{
  "num_hidden_layers": 11,
  "hidden_size": 128,
  "num_attention_heads": 2,
  "num_key_value_heads": 2,
  "head_dim": 64,
  "intermediate_size": 512,
  "vocab_size": 8192,
  "hidden_act": "squared_relu",
  "norm": "rmsnorm",
  "norm_place": "pre",
  "norm_eps": 1e-06,
  "positions": "rope",
  "rope_theta": 2780.0,
  "rope_fraction": 0.5,
  "qk_norm": false,
  "attn_scale": 0.125,
  "bias": "none",
  "tie_word_embeddings": "early",
  "parallel_block": false,
  "extras": ["local attention windows", "gated attention", "value embeddings", "hashed n-gram embeddings", "a smear gate", "short convolutions", "an embedding shortcut", "learned residual scales", "capped logits"],
  "init": "uniform",
  "init_std_qkv": 0.034,
  "init_std_o": 0.0,
  "init_std_up": 0.034,
  "init_std_down": 0.0,
  "optimizer": "adamw",
  "learning_rate": 0.00283,
  "beta1": 0.9,
  "beta2": 0.99,
  "weight_decay": 0.051,
  "lr_head": 0.0162,
  "max_grad_norm": 1.0,
  "warmup_steps": 599,
  "schedule": "wsd",
  "decay_fraction": 0.84,
  "decay_shape": "linear",
  "final_lr_fraction": 0.0,
  "batch_tokens": [8192, 16384, 24576],
  "max_seq_len": 4096,
  "doc_mask": true,
  "train_tokens": 117300000,
  "max_steps": 8048,
  "dataset": "wikipedia_en"
}
Each number is 500 + 40 x the weight over its row's rms, rounded and kept within 0 to 999. Layers, rows and columns count from 0. Numbers have three digits each. The size before them is the row's rms in percent of the matrix's.

# up: layer 2 MLP up, 512x128, rms 0.155, rows 418-470, columns 0-127
# down: layer 2 MLP down (transposed), 512x128, rms 0.147, rows 418-469, columns 0-127
up418 093:554486519488480448511516459541491534431565495493516484464543478491464554492508512509484547506440436474514451486579465530545428537497566518523523464538496485526567513485478458481442547459496502471610469513460537503477413485490571451482539404552529479463521548475545487515465464448512487441479567587517473537421510465466509472503484492479599514525465464494510539471527492556542472497594
down418 095:433490499494485448534564519567448559482501555498517516497524495480544507520547492437494517458493493522481507460497432514539498518515487447492503460581478538481528523496476478466485415499511560511510506483513435533543475564447538521419577485508512499510481448605470478478489502449489555538481500473529494528505447565456428555511520466575565541442537495600552471524505517541518505641489
up419 090:506467546468474527571474452560516509452580529481513573552573574436473507424482539517487533514498512479516532558492506536514496527468533532401540425484482597545606499503489532551487499464552477446447531531478480475497519458483479487506467495516440474442490520618551470457466526445501506434519495511474525534537445462414474486497496433462498518505499508512503475496449473473478440461516
down419 089:341512485503582496532499474531471462531603549508432473533498509538528478514503506560419499548544518431485496524533517440443472468506468463501487532500517556495471557488466548546551476477432547446462491543551502504521450543499488488424532526521472454472490602525477528494578431464478473564510515517504579504523471428476511497504483460514483474513514484533527492483461530527500484576543
up420 083:539564480524478520525459484496504489526521465455489530553513552527454514432493489551552436531472515471495523517484559538542565520523501527506513520524557534556522501478520509479419497542500549474555461596493468515529456494552494566534477536520583537477554438552575484569444506577476529457490547541469531554583549470567484439513501434477436463421518537459489454518512458439512526528476
down420 089:463560448526470520564513408514562482540464518500452464496428547519530478518534528537524457560535466465483498488438486541510473508469511463490477456501565481513549617519487465455496471561464458447451562511421487496480485526451520502486509507460481542548494457526560495517466500438480466516532510525427564414483510474544515506510553537515499457557526453482545448499400528513587453572508
up421 105:534497435475553474483515568478493594541454473483509493451512458484438486560505516483502524490512561432489506482508582468532515453520519436490533459540479478472463514431525535624444478484466519469465513485452498503401531487460493589575496503487496558521520434445533514423495541587513541529452599532498502525502463485461524491524512461535487526522527564428462483499467499512526561504514
down421 106:537449440565466475558522538530577426534490471516459544472483454545481489564498537550530483470535538513478594541535548484483483496455456536508433512515513503450562540461488434540504527509447564526509411513388491528503501502508549477519513513505481492506492562537529468464458520401534447516491441498464513486521554444430497486499495525516491506507590467424488449456448428497477471501458
up422 095:533520455484529541590552516538519491539496477481522516461494486454561576538489581498459479513465470531483524468498513571511553565490567549540526481543518444570524512490554475519459480423487463459468473507520453454532498512478539553457453480489448479469489426462491459467488499516578531522493443431447506564544542574411484508559470490466509526439584505574459498471462432525491539508513
down422 096:433517505482503481423439546493431500491483538546423463506482504554551510499560478459443555515506447429441512545492511490447520566477475445490493581433496488512528547522491485507578532481545443461553581512483488461472530560466457492506497533523519495502526549504538492544472497520580472451563574552449477493487536509552480517553548489446441529457551519559518462452522484511551458426557
up423 099:521422509528534476537548545486554547500412521547527549466494461503435443490504485560462510443554433526503467509504522556514518532526421462527531575539512576497429508524543505550521493445505500549478505525477455515485458481434509505459491517471455461469470486537475496472385558509500555484481538511521534521574461466403492472540438473458420499475494545421509475534528448467494554467474
down423 097:356536465421550449465524539495547473540478487505439563487505481569597490477640448545456468430520516475507491483559535456430480511450505512525490484470526530422469428485445493464447546528454500492485507472488544445549511514531487507491529483471548527484508475501476513448454460482464458492520540460480528468491482540539463498427489512517574541501528455486476484466500513481516567475520
up424 098:502503447453510561508501513547436497467488520452515530549524507475484496525535450491508525534504472543505510533504513534440430532484532436450557451533461445473547487559570435559516476486522470492532496519484481503443528393567508522603481447503466535451470520527568507452533555531447532520521557515548452564538459434516435459516595518419462489525485485441522464458476459481481483440522
down424 096:384515516512559486454492465475457491477492534443513520518447491508518527537536558526466517561486568444507475531516470502489480566511517465469498542446501533504523540477512472516528452480496557446446466503430458507503493508431471415465510493445456418498505509555542485509502408452492502604547440540469553507506462489457477436478578444490454513505462482484460406474534518497474422531565
up425 100:519474433393451500496472583529492492414497486509512590607475511522481394489498478516391481503453496483501480496511497547521493544522462495471496516542434451430483485574490493454475544509483526549515465518527462519489487483519541549538498535515510498486546478499538449490526593578466489441545548486459508484496474433505553471527535563512507489454445516454466558521518415522497513476451
down425 098:380471402508468530498502443476452482508484488519480538497453506497547503526526493499507481475518505481495471505521486440502443419504528463504476519472519451493548462473517479588424509449512474485528595487475523486544495464495499523421526510486482535439434493541537557613538498548451525491496483488474463450598503466500514564442565454571547514526504593454512497525578492525499451510488
up426 089:543486489457529497426458414477563478540468520504561484514519492455489500551439608453520483466509489559542556496485471507513514488546507444494501485559577529518513507542535530501484504455488513420487566457473505496503430477511535522523466443523520474517509551422440522478548533460461548405492443568505521528459537488529446562528479525497450514506549470421505581424536466477533451444516
down426 091:479447485512561493468520489555478568545457526452522469515462546465452485474542518459454502503465488442451447489491491504444496556493489468569464530556493459460497497477457494528542487527516506507446502428519504499512522479571376468508571463392523491562457495549488502503504523457502554543591466488486507483527473582504533486559449479576504497552467507522516475568552486515409459506412
up427 091:533495510468507449517456384507470426493549493523470464482545485522452507524458496518537510528486480502535513523527569572518463513577548454498550514526477520530536464444518421524466508542527446435506455562538466506497485457502605502507489501554536536522517519441427542477464485576431581431509568503523442498492470569482569492521458464502491572486499516506493436582543502453500534519503
down427 093:469436513540504400577422422538482547475430536542497518443483467595566571471489562487520455510519520493427484483519495515435468506510569533514525488450466504520473515528511501469585498475513488501572436449549486461515547545498551483498519504491453537530511402484500497472479461515545505430487540565544486514516389520519518549454498489523498514508529507509544475594525514493498455535505
up428 109:558383480511461528507538544557556505513402461482495420501524501523524525473433503508522509486494490530468499472462535521440501497556454501510526561487443495481451504533488546422537515513424532536532587481521436457541466467515514478481502528556539543548498557549457563476557479515573552478532518415447494517513452522486464486542492440513506546469532493470462524559558545569537559496538
down428 108:513465489567529463506561444443484553497444571466455448503452527486458548455532520563464510512486543479574440524426469549426480531474513511505480490570467552458459574516566465499450470509506468547521459529478506526591553465550481437464487588490536482465493490556493539450559444497491504527500526539542555574535507488487515543477513445461590521465524451565502522506500487532524482542485
up429 098:549550526393558494513487480570440521523471443397442499534435465454487561524509492525521553464463481489540504517465571466495529543502493487459561492434499502523487483516482500506495539459472495538507553487469466523573494488451486500466493514507530503475500489481520420496614456498484535466418448559480472472489491472471455526545540595465529497495456485457451489424452544540391514498514
down429 099:467518482506483447517500391499526469490515487515511467487440501489457496501506467522493450500464485514516494456569530471466527536439510509436458514439455467531470539508480455526557480481487486473505607470465426470540469489439509480529561534586528402536469399537463469506497520526440538494585502522528515453485575514474432483557512586433495484540506507486438436438515482532423515512513
up430 100:534496525496512417478527447453433566427421534494477467559485465509445520480521465550457564497502427486573455507483517572565478521504472449530611530456467487468510539500556466600498458501434513429519479534474479497480490436478472510445479447483444478487499474472527506485589482529503555492514520557512529539502477511462527499505488587434520531493471527479485488545494424460510520424495
down430 098:412533456467534546436501476499528527460497553492539511504528448547562486541523586491463443486445528489493489528460491525463527533433422490503494481437480510523491579557556472546510465515461575484444494529463485464468458553575462443477467500478511485497471476637519486479445528510457510507562538483543496535538448564501515519493469479462521534480479433520418521461476457541513431485565
up431 106:541446521491483478545521491545588474484434544446483444501540516495480469555517482501484554570487475514502446556470516464535439444546548486504473547530466435507508454519441454483527499461492444497481514499572574484503554447480499492473410430466519580502516480539492483515514584461494532467457584567551548539507480459492545476506536552456403546458502513461458483462416472497544507471497
down431 106:423565512549507412523503470461532492488457520521548559488503510519458544498544477572463530536500483442455439540511536477485502536520473421499530567443529493484482471537424566551548518567555465521554500493554537497550545497508465501467583524487458534466502517535564561514496489466534442547436452562492522488447462439505566520514526448496440504482503591562491505533451551541510523546494
up432 103:544486508500439531553460521599502484548484514481462534485487534517422513503540470492483511469482556450533494523523609506511482472546512471540509505517421504477476472510549517389418528424459461499444485491561438437463497457488478485480493473495469491480557411500486463423488521563484544474441511427522485546503496439496542512493424510462447483491501506470478452455474512432554465481589
down432 105:484551491467479492448505485538475501475467617548541548515537510515466540529547552541555533533495532502471445488535556509525478513480543440453496470543449518484485534466502560462532512567467425509458485500544472484502473511491453452535448504504482446501521533486457500506475555506539507511487477551505609561498443494496587491413525499432394494511519523440497420464589493399490519511502
up433 102:528441437479560557516528427532540503480421483441450588483542563506479483491474551488483519526527504477535507483476429481475480490489458509538476483559502472539511511528487477561511459490518468548503476507492486515533492532509601565483516463468500480499431522573515549520483533534474539471504466540517451470517495510393440409561440469502503532556497545499506518468448443504515578369464
down433 101:458454532492509487483461518497534489517479537423572430534517481446594426470467426474498444505530534519466544465452520446543546526487439466489462561560520469439512460495458463555507498536472508513539525538523533497562581505500459531507550486461454547519529436496468503578520533515553565553507544538494531504469579507444482453525546502549431573474528514454506539580505445467482521483476
up434 095:550499573534516429551439487543466533446497472507489524475555451494482483495487553460509536516509555456496483544520518535432576493479511484471479431438523454486408563515492555566496482483473503457515466547484487542457472501489423538484517499496368549439549490442511486485550548459537549525503409532497489544490453477494461472512570456527526519521484513471400495532490469568539503444515
down434 096:487505493481455540490488547497567492495510419508441517458548482552444456506378542477512475487524495479415538524496488509503450488376495470507496451539501542542462549478485515449553482461482562360454423527555530496479534527495491516513582552492479490459491483487479539473423525520508433548513535529484514503526478517572516562489528492562529455466518469448484476542524509462477534556511
up435 107:559438439524469534486493537504491574461513553545457471471518528487518503422460479607524478529445480465454525483591499522476464503512508505511522549518567443470481589405531489487552513485398487490484572483545475501461511545474446563476570473514487521497476475473519526489518445499424556443519475486464443504519523548481458503442510442496486487472466445532415503482468469506467492411512
down435 111:513495505522458526574502428507484516471505591525463463446540537549436483487566549525590556469457484535505518537517532449490475474490540505450551532529590513490518596507446482422548484532459470510530513484456526525487601471495473525517538537468446443518391506464515508485513447564504534591504529504443479550510479490465526495518427513496507485527478462517444537528513497540476545430457
up436 096:522491448475540483545541478482486538485493498553492469524441512517527440399483513456527517473545468571496534542464576530504517520526496515443545530547528415551405460417500512453471486502536401502461442529485440536423514453478448523504482487529501526494457544427524522421498506492504538476451453505498470531545470468541464473602436489466455519457459503481429532472516474467563502533521
down436 095:345533435512532506508490483479501526452507478455510505458480487524524515476449496524507477513499504450414489478489436383371471532494466484573553477429441533530495520481501504536522448511486471465507512412394514523530470543530491491465466538504465475495513417547452500487436535476512436472498480533499517533502468540564526533493522465482507463536483489486518470464443505531443493542451
up437 114:535514517477551577541459489547502542502579569456526489513562492579475428468502434498447522499447525439546521472526513518452460477486439490479543536532468503429390463508488499513461471505469543532525517467436502463512498524512533489467499435550457514491462507541452506517517548526460471566414459500488488491498506555398465421434545490506556513439533539486460518473463520473468566475561
down437 112:514541502591475470524499477557549533563472490452493524482488511541507407459520538510534551472479487502544454524512472476430448452507469440559557548507489477529513512488434518479432480552496515522491520520518490513543508475535534440530500489439497543420493538484576534458468505539503529534554436509515458474511478577572513454444446363539486565454478529550459488543532530523467452522434
up438 089:539536489483477516462513570506522497554514496508518530486533469533438513489431462447473465506554475530451507444526605530571501539483548471490508506548538528482496544502544547481472552489538496514556436559561549491484505483502491517573469532487519558494488546574561519487572494462501530480406501512475540479553448531479530550443557408494492425454449413528438531469541532543472462435492
down438 090:481512505507410484468504475464518499495369565544488486454424437510447479548534463487491483524469469451433523490498482575452469500473442401461512468481470477482503538551508504452474499508516521432583503490438497528460424553506512479488559568520517460516500463465441492522547500503503478485536477561485507549621506512542506558486495431577490445567502487521468488531521501475532461461505
up439 103:537485481499590531484487455504535555548502548488469455545528489460441530469442470515430521524519502556457454523549507475536428544448510545554476531440404491523453497515586485510520493439550435536481467469492615502480479448493563487501507546511551523483562450551560494500525526500513538510444505439457475509463547491515526486557498507505423489492561509533486550458524536593511483468571
down439 104:519474537579493485513534548508432493541585531450510560474544482476462482543534493618506496496502509550480462535496510545518524498562483532542535452404507533524466557484512485394547477480495463499454553507507530396529545453473496424555432540524543496501507486497466481532489534431492567487482512467409495507486465533506598510535501556489507506514498528515504452466479545523446451483432
up440 104:529517478440586477525479495514471465474527525509525535473469508519574520502464501607494509548480444473472497567551496437482526462490520500511560534438529465470469522567513459512464523493486548444499560482577476481468409439455494464520578455474441535461489498516540470496528557483461557447443529450509530515449508500520502441479527484439525483459404544475422493538473462504524429506410
down440 102:393458505524500470498548502475573516453532513543478478534554458514408515539477469489494493496474572542440517438423542457517451521486452554520469493479566504531522548476501503490511520499503520519474528415431530494473518474531490511545468556485534451444509538489478410507485526455537499550521492547532535520540512515527503480449507390414548537532572423490515458456500465552513520592535
up441 094:525480453441456553485561483438506492544468515465454449502557447498463549491537576493525527458473539506474577407477487491559433463497546505545503440523541419509462470517493437494535579484508475493477464494533492478453481503513510502491481574427534594520426483485465456510416484561489506498484500516555516533524538502459538550490458455461428500505528459569535444540495407544509494499534
down441 094:417474472511576536480461483517515473437508482479533483521577471511447494464569503502521508531459471522549513457512563503427526526532531504413507521513548449488498512512454520463523490454506427547504540522528469507506431555461486469417544509501502541523452474467548493488549519439503504574489449498508491514408420513636496520493502428457491513510469429450510529538480474472442530490407
up442 083:536488527371510551533569534556514435488511449493542454480548562474507582539481468511543503489477553491505492552538493467476546540529474532467550541434549575464541382497480480545560492518499471406521498565472539521481432477491524497512517417497548527511534507504530459489448499460531465448474487510431479528551516523442490559473510487482448469515498510503488448575484544533490470458548
down442 087:399507571472461557539481402449454520481479503474511452447505510498525501495511447553498498496479525473475492460572511422531519461529454506487482595466471536450631488489471485541607483549496443479455464548575503491478506535444497535482538491561518508476461487472481438509502485519472496544477462434465545478559484588485510514476434485547494479558500442495532506566536491517492490463481
up443 093:514486486423473551518484453562473436504558555466566547452525521456447523456472499483533517542504460509512518432474507473493491459481508419414489397511528533487486608501574526499547481447462512488540480485513420475468567446481507514495449522519487498410530489515490535501496517586447523469516518438504448552478437514493468437563497429478452514462471471493528482477484576490504508540558
down443 091:368538504492543463500485500467431545510505558508494436488510474540498514452506480462513494591523495491512518486440460462429488532473421529530552531413526578511516470534546494548532455487434478435540540541527392497507511442402521522422530539445483440499458542475485539481461500514536461487500435534508484543486493459456482499535520459521466546510532469501504485477510557481459500555559
up444 095:530488528433482479536478524455463498467469470520513475560594471475470467464475472515505520492496567553493463556491601462579492484543539533468515481436526498518556559446552544486475547456510510463474517506505439559438446478434514562519429552533506532570574564533539440515450494532525493460495481507546466590518470476497488421465539476495464463456521474493509512495531547478461572436539
down444 095:467536493544502491515501463517510510508520494613486565481520453629557434496494481522503500465466512512536492520553559450434504486475550466485555478492463428430478554496557502464530419506398565484531506492434529497508508436497510508467528510475424511472524557489434477489513449444539524550468492505463565482464481495459539496417495428515457421521544473502462479538462529495454506545517
up445 104:518542387461491432532474511479522446497513547523520550492459476555528504489410517474477549504464500501513486472468509473543468505541504485466528517487544460475484590514529465464477492517510531458489461494586529494472516468523487511563503516463385541540478503451572553455489560505524511537457558535565476542490504431514472467497488527538374468509462526426503523507462442492497540405578
down445 101:441477468530548559503525457484530497584453466535491452426466459493498514468477528530535605473485445443458562495523481520487505403419455597450466479506464482467475468495499460516484470541501527472551419486500477519470491489504568477527522558438478532481512555514543458544465538467494539502510455523544443520451517484455427500517524464564496559533424502456550507455455467502472558442535
up446 102:548453498447456486492490492488558456470496549532449433453487518462505480504505438518490497492472564548504517500551471589462569485499496537450544484436492521573555561545513536538481499456432483544484546514516511436525432405553492578493466447548542558471454499493480495509522551457522537543503462550446489607570449471485549450541483491550436518512576498515488493530511469477518546492532
down446 110:550599494541518496540474476461424527458476509488598430497454473533550471495559537552513497458491521486499505471427486493459499488483505479509554572543552474461490511461536566462611517532517526512439468495486482534534566431422475536473535558436427573509550473456505480506502438478522563507455563553467497511532449535421493518493556519485525501468499505543463560538488489476530534524501
up447 110:533437435426481501463474498421545464468471498536428412473450465463522426489488477591442517466522557526468538492554488559480553462531501519502491482433475510528558525561525521526490526456468483514529550522448468449516449380527496524514452483552524564468441475535468486551525585493528566566501489522512476570550456471490488460520451488452455521472504522549531510502503480490529465473534
down447 115:512582506486533567541467519527436544478547537476573433504430482499558450534569571495478470440463502503455470420388500517458541501518458471484519499547585466461481546454518574526557524537537546504490503515450467535557487463429446559488542519467443507490517513501488481518468442525530535526539538538517490512496449560457514538486476442505498507526471473534537593561513463485547515488520
up448 095:547594422444463519455472487491501511566487556455465522461437499501448444490465441484540535477474489509459521524503557480568465479499538435494474493588568517535502489541495449554462538425419551523470505456525494491544469512534477532479503542453491470513493549538544424508482554495519547528496463497584503566449469432461511448525492551487434494511483545458508539544496526580492464450434
down448 101:427590491464477538505549478514520441534423538447490525474406470512481536498522468449532504504460478495388543513488407462538473424520480485500515517482562509528519485528573502471425496511494543547570563473467557461482494494477503505439508531486436501479519438518454465530466519442493440499460463464635488515546497467482570496465548473527498518546469457473521499457512486495477495463449
up449 091:533473421442479525496473520508555537548512437451474506579544577540433474503531507533496532537499526460558505446512512554512453495519544523538559511463517471566531546537489494609529519468511509503515505433509579557469518458509454575560439514456560535469454476484448482441552464505435525507535528466466431498544583454529501427519532475493491512479441459453509580468516517486501516499521
down449 093:418521494506464518511434551559546398469424556492539512440464544439486548494486500538521512544499551519532480491524537489444534490473513462422477489424509478508533550482504546525510414543567466478515425515480515439586527485441485551562477450477452475501494523485528495491518448569518466485503509530461540513473503469482496482432568457477466525494576441469474483560504528590491447546505
up450 080:568499499422519519433514499563501510524548491432544514521484584454491557524522486561544484494465552562571480483553500521491502461513512445500503478424560530496532505498452477488523433495495460478474479554417520484409466496507527456510417455511494489517435606484560544541600531469503533448490508516500488462524486562454518467512520436473509498456572524516515486529422490430464462486514
down450 083:468484545476524501536481503492473511512452538495519491559506513470514500534501548498585446470512551493476489557508485443552495481508442435424429477389455519484512502488485544486512500463465415532499423524456502480436513520519485422505504518533454480488428485524514462583491549455481539535517511513445479447518472493464499443560486414532440541537568576575431517468433448470456489554482
up451 118:499479431440427520526447485593480524485538482446485562590462464483500427478494509525454437474518463575484541476511457488515487534484542553533462475485511475446463462538532458510485483470414475518573496469494485418532512456513479517520502497536424607465493518537526503464475553553412544497486529549474440514541460549484514467489581524533458546518495517461507539442447502463473487445459
down451 118:447488456446471547510495491477444507516498498476483510575433445531488511463529547484540463525498473486540470609475506518445523526453542485541512582416543458506521511500562456501443586487466454458514554564559481479561565495433496524501426543512489481480520542510463486543416494561473441536539502468485445437511497515460532535456524527522460408505544581498558508498494498495529485443469
up452 105:534521504383513457546526472404524519410474461476511389498529418522430543465467548469425440528440480481564524526468513509492449561472477434513478536515495463555517529435482519487479524566517493503537454516507460457455477467470562544497467487460503508453434516494468494495550493444506551465449450531502502494490524478434451452512458520521454513559536562488509547490468528475528550470541
down452 103:551399505451553465505544548524491502519484516492495552480511550546505500459513403566521475462569443602509472501532525448534519549540430504517562492563529547491494523509457460457541576494485481490479505447530425463508472529504493451512530516494479453524476510452582524488530553457482518562546482495524524421498416552487502561538552538461574548407500525517520469512520464469513480513535
up453 097:547500448480473505475578499490487464497474551507446496493618459429571496465489516539496469533458562454484466508517512476479428533526545498430506534503503452523553549456546531455579510466508484507535478482534543477506458503536573539540518606521541564523504492516574534512570520529538559420435492558579507530485494530527484482466493472508451482424536431474522445542525516511493506455542
down453 100:551529490544523476522460426511540504506484505570499482460487454507563573441545494482507499540432513495454532545536532465507542600526509500478526584484483509496456562543515549440496469425472476541467481545505495462494497515451487475511458530572529521530499536496565429525465505456516539464555583511403568526452507583502483471440420444528495475476509439426505503453509473470476543535465
up454 101:541551504479499521561442525536467455457469538495528483435437459519521465542444563477483518530561489531513502489510533563514525426574392466555619537505511486531482537444523522572476518545476521512458595519563482493524517485496474569516580488508456530528454427555505469524518533592447477552519526483507503540459510549500502559470565491452545486507507495533475533499508514487549456481477
down454 100:414450519429583478474440488456548515475414498454581486562512482507430501493477503437499441517460531496464521538508529473453486514490484469455452512512553497513509557528430507478546458544517488449548494445452533513496464547461499513437453574545499497548498506464478528445504535526516524475440511497483506505425482464453487583552510437513516491568497452483606534601525512520461525520536
up455 095:520516518517490546482529458485523466450503490461482464551486445510460457551493499480438445539518517472521506484574535448520474545488465515513432500538476563528515480466491526475447540460535438533501451513521502469450504436439579599474428443456531489479558442463506471492584581551469504542475462503467455566469494468488489451501538506452477580580511475525432478531449390530520488499474
down455 095:417502436516535472553501473546455527560514504531447473503490517567483530495552521535460516496516469574500479490527489555488514482507565453466536568515485542503437517524478459473493469525524464444472525452540481583493548438513518495604492553499501452575548539534535560430538406488501497531572500432426456449437493486521549582452525448497525498466528481493470444532523536544550503499500
up456 102:574521471492481491571509496502502493501519463484426436481522545469494454455569508527483551485504522442493554533521511508492500432422540580532544519406516507588486505552529494558414535506421454479507548496477448498484541489493435557423397428487508497501502491469485503523459497458508491452453528570541494492478530531475472484488521519414514496544494546553432423543469493460509552515488
down456 106:536493534599508494547539465565489571490448549603486514530509543497526484503490468524491495459414469545413483453533531457502583534503517560545515526457525510516447542459502507461439486568481456553504524477486486482495522464428420563516592633510476543501501419533506491486480521531540565487427520448522501490517493512512455535466481505462470530530530521505528498483465521530445503521489
up457 094:527508508448580580456462437546488522439483464469551492496487472453486459505552459492470557504461493496475503414474512503495480485561556473459402490523472435474533576487514547514529454498572485536505424528522524483503444472546513536501467505471518534517502598426462461523519511487470508478407538484500478516512494533516546432562506499522476523569598411486471521510456443571513493531521
down457 095:438443471577521470524487551558432483532514509578499450443536462489511504426542552538550511510452448477432578506485494431547484519569502497502570558472512466450539544514531492496455497458523531462490498542505561539478490485515531446511493526507505542511506610461509465466449525461517488469427486541472489470519466538515402525542499481504483518486462511429550479468438447519446492606501
up458 094:529528496548478512579565496523473528517536450531474513524526526479534439482498432487499532498493513533513511510467451529517567413499460490461495486522598522504545629515418549624562513444535481507473510466537458502454413485535532494539488522540485462477505579519464509522497472519478527535460482492516543547485511407550475441549544484469497495468543480506459470492468491528469413438533
down458 096:439458511515564410515508495505541536486516534481491549441436472486551477472484447484525474503494517498549536519526467566491486548558503529568518493504471528481497407521492474464492451531460449513499497468519500373433496458502482527498544519507502502561530514476480573585533428493547544438456439516546477553496466517487419502485511414537615448524465555517523469516513485497425496470517
up459 092:533548508467565503516539550496477530580560543418474469474510471559481528494497486510516432511490496623502566480528494503507552509511478546430473542549503396559479506499504503452473556521516441480512482510485567469529468473461467494485515505410530457421536523502438516506416552490461481457490517530530485553521534467553469516547516464494520458415471592453475513508589479496491489476464
down459 094:469579433505481423518511491543495500572506585501461556537458466453467551443489494562493474504500510453528500506474488443469518509460556478477462501554506517549506555524443514479588487473527447491468519486520522479535465514527534493560593512485461506472446453515416474535431591452521507505525521493450535460537517483512469571484511469581542505584524486475521491567564502410528448539516
up460 093:523493508452497553588527487545572475492548510496510530444488470452430551444522558456514587534475433503403507528510496477489515526518549391455575479543571507566514531523462545490453438431526541465466518498491500494453474490530529482489465452513426516528518516501552510462501551517491482476506491577482471587502502503555498470496433510441474503481474479454512534570579561473512536467485
down460 090:330510470469558455497560571436535534481470520499526446493480460532539518494483554486480459481493441495496508555455511516520491521470530509460478461485443508405490498555528481559479477476500540450469444530555439484493485467489489503442479536464497557502436458488487504494474529540472483592526470497462516511472507467403461487444496553501535529502503524603526437490577492544518431517482
up461 098:546495493450435512466534481458428508470485537412494446464503521487507446529508445539508479480514557453484534465546451526462491487478524449458492465538505463508451476507498464549477483472447497562479561456527548412449498500491580527411526525445484505515473526568511453573400472431457525527517482533493514533510576569470544399501530550502481467598481533490518526535496524545544506514484
down461 099:486538519499506411479463462522560433508474517522499493477471512489497487472527502488504551529522407563437503565478516475514477475512486447464467550456473453468544502541574470471506485425501429493509496548468505502436496438543503493520449509484507570518545557459613531516537478480522503495403435539472484520526520466509471436449471499493522482451496576489527541452589445406478534517580
up462 104:553531545447500534525477549519548464490407457479456535433536487484572472481516481448539519486548514498525522526495503566470490486567387432534537467491573508483523514483456473544521465504515500544513520519500479528489417471485461509409464537445502488509523438530468520511469544575501516515475517568557460547508456426506473485525539527458434584584463465558449494476539469446440489480497
down462 106:503496497472521450481486464431552506510464472498480537517583486546504509507481512421519502493473553516608525469541505508430560516521473539523531434529538520424487485443435443516472514516529440507490547565602481459488526462497499486454519489474511542493521444591468441502435487409460523561497484458521468451502465545576463477521513476475520585521486456531439450518583506488538459484468
up463 103:552530499512564498494447542510497538506465545423482531545569523495482495547481469536536433538519485589511516414545481584531543440549496530513515475476489496483469562480505524500489555536471501516496423445555457471453432503481504527506505447522533497451566553621470488546433482502412519484452495545500456515521396562480540525506470532520551463490491499536455450517512509530501504424484
down463 102:536557498510509355538500475523568466493437508505504481459486526477498467598495471520497445455448495529524484467468487510532545466491457441515425469496513546484471516490583547521549477510445395485436495463542487503490474571479539465383542521483534484554503501501482484528533510504506439528452536499583511531503469447490507492468545518558521503573483512529491537517556542490563565465552
up464 107:520514535417541488480456437456475489502510560510526527463476524542561412537484503516448549545464502573500524491548487548498547492522433516475450528556540445588488605530558488481501448548516426532472470550537516490541502426473453502490499494533455519551513508570519487449533596479492521496481474526587495460500519558491489559432510469488535511539487416503486529455512522470469475422499
down464 105:505460469400444514499525460511464486534521559480606477558508500520474458494518458505522463482546513483477528547503488510500542506461544472451492468514526546527522519509457454472553452535519462446533500470533537482524531493462489548582564560502506447547510468513473482470488540487543552449531472504489541518416497515473583488524617533489523425557629416505542500541487446459480511448505
up465 097:555505520486529460497504429555514522549531488481582490536535526509497513459505457491508492476465445461464512434474543490490469523483422524472621494513454548443526532521571499546431481497413508452480537527443605505457525493506542504501501477491498532444547411431489500570536497582553490537499495483478498520511485500505600522568575525483497468520478562498464462442487433497514507454524
down465 100:503466486522487480492569516471560564501466486446493527459455529529518433493527493518568553523516474507484583464473491453530531493530490555463486496543552514487484590455523451434612537521423496511435476507450504563586554457507535469527478530516538403483397477527551490497434516497543520488546477550498476481430473493469513470475487569476473495498476423523532475502466439492474492427483
up466 094:497539469494464536516529528568508535503500532464418481477497499478508496515527573517478521442523438496484573412570533536417542486502514480490447438507503560479499488564523563562450551474530414519510461467576511520486463478566471537547537501464436510450454439452541456475508519550513484433473543498541496517481529572540523516496465522436527496531547437460461522452485456521551557481583
down466 091:366539470528497476523478493465480454468508531428484523501471491512524446513545454497472458470477525473458504557595440567551493486529497540499477513434499421523504532534465495428508462468467548466541524444451540480581503564444486481462480539528479403559487520469527529490546515509494483529541519609497553523471483497465429534521490522435546451440527478512583506546511523494486497513457
up467 080:605494596488497506481455435461453449491454453538504468528529430411542548494469563428539494463438432462448489572486477543468429522517580482531478467469541561508571536502470449498528482506444510532518449447478475505487432520497463491448382451543525538513502520503499463532486494463501507462545567487523492515530510539503536523535480476505535525545508533526458481521543418487489489476508
down467 088:445470522458536505457567446525419498445423494468498449487499448563537535494558476490534463455512509471467524544552473477429454477475484491542516544456501515454473484480469493483529467541478484586525481379576502488479485520556459418452507472495451453512475506496488438539496545446511426486584554516405525480472454475518492545516511501567519517486580511542454533483525504519506447534451
up468 103:543482508515545488558470554503446591495554455454454516472534603506518555452463426447487538508536475468505447495577509445537436521546480539475487541485490453562541535468496465489509432440481504511498485505563472397466450509519509549531547509519433538516448486502546481483469509565454484464536494480495431514504563500567488428499453523503472481474499495517470488481501453469371480536503
down468 103:404472532529521498487458562537446511481564511476498502473542511490538475466510507529523509486463455523494588500485525446492502440481448477507454521481458491515424576407517465485549491492501477480531448494552438475498446497476506476525445489514467482556435538486511504623404552512463398433511477492473571516496494541505498449501488473468484505586544527469542409466529486434470478478518
up469 096:487426446529568522541510446537487461500532511486447454523511477453543471479527510511471507509539498605577481471463556506494483536532374546464505473558473568462513439523518569503527494501476452465487547464518582506507493549508449570501460556562474458489491448484552484559523460537488474549482497464558453537453457530499494443627553541479510529493481484499474504478517501464551556499482
down469 095:499496508457543485443455514486533500461425456470564501524526478413456553546452512424468555468434520448479578522549512482463546527456593451481471530434502440487475542449486466532488493502551509554591537511426530525537517518502455470454536472445500527539483525453488424480527589499569516510493544551422489518499538472514517483463484427530531459507499512511540548514548530528443481500534
up470 114:571534508537491558510511534475516487435451559436437538483431429552527512431468542520474424440516481447543459495555502485596451528486498493516499502500524490492508525465537454537539430555496393515511485475548498514544485495496493542494603486494525525515487490549472507516546534468563491511476404534566571509462474496487514471498537505483493572523520392542435515491453513514488468448478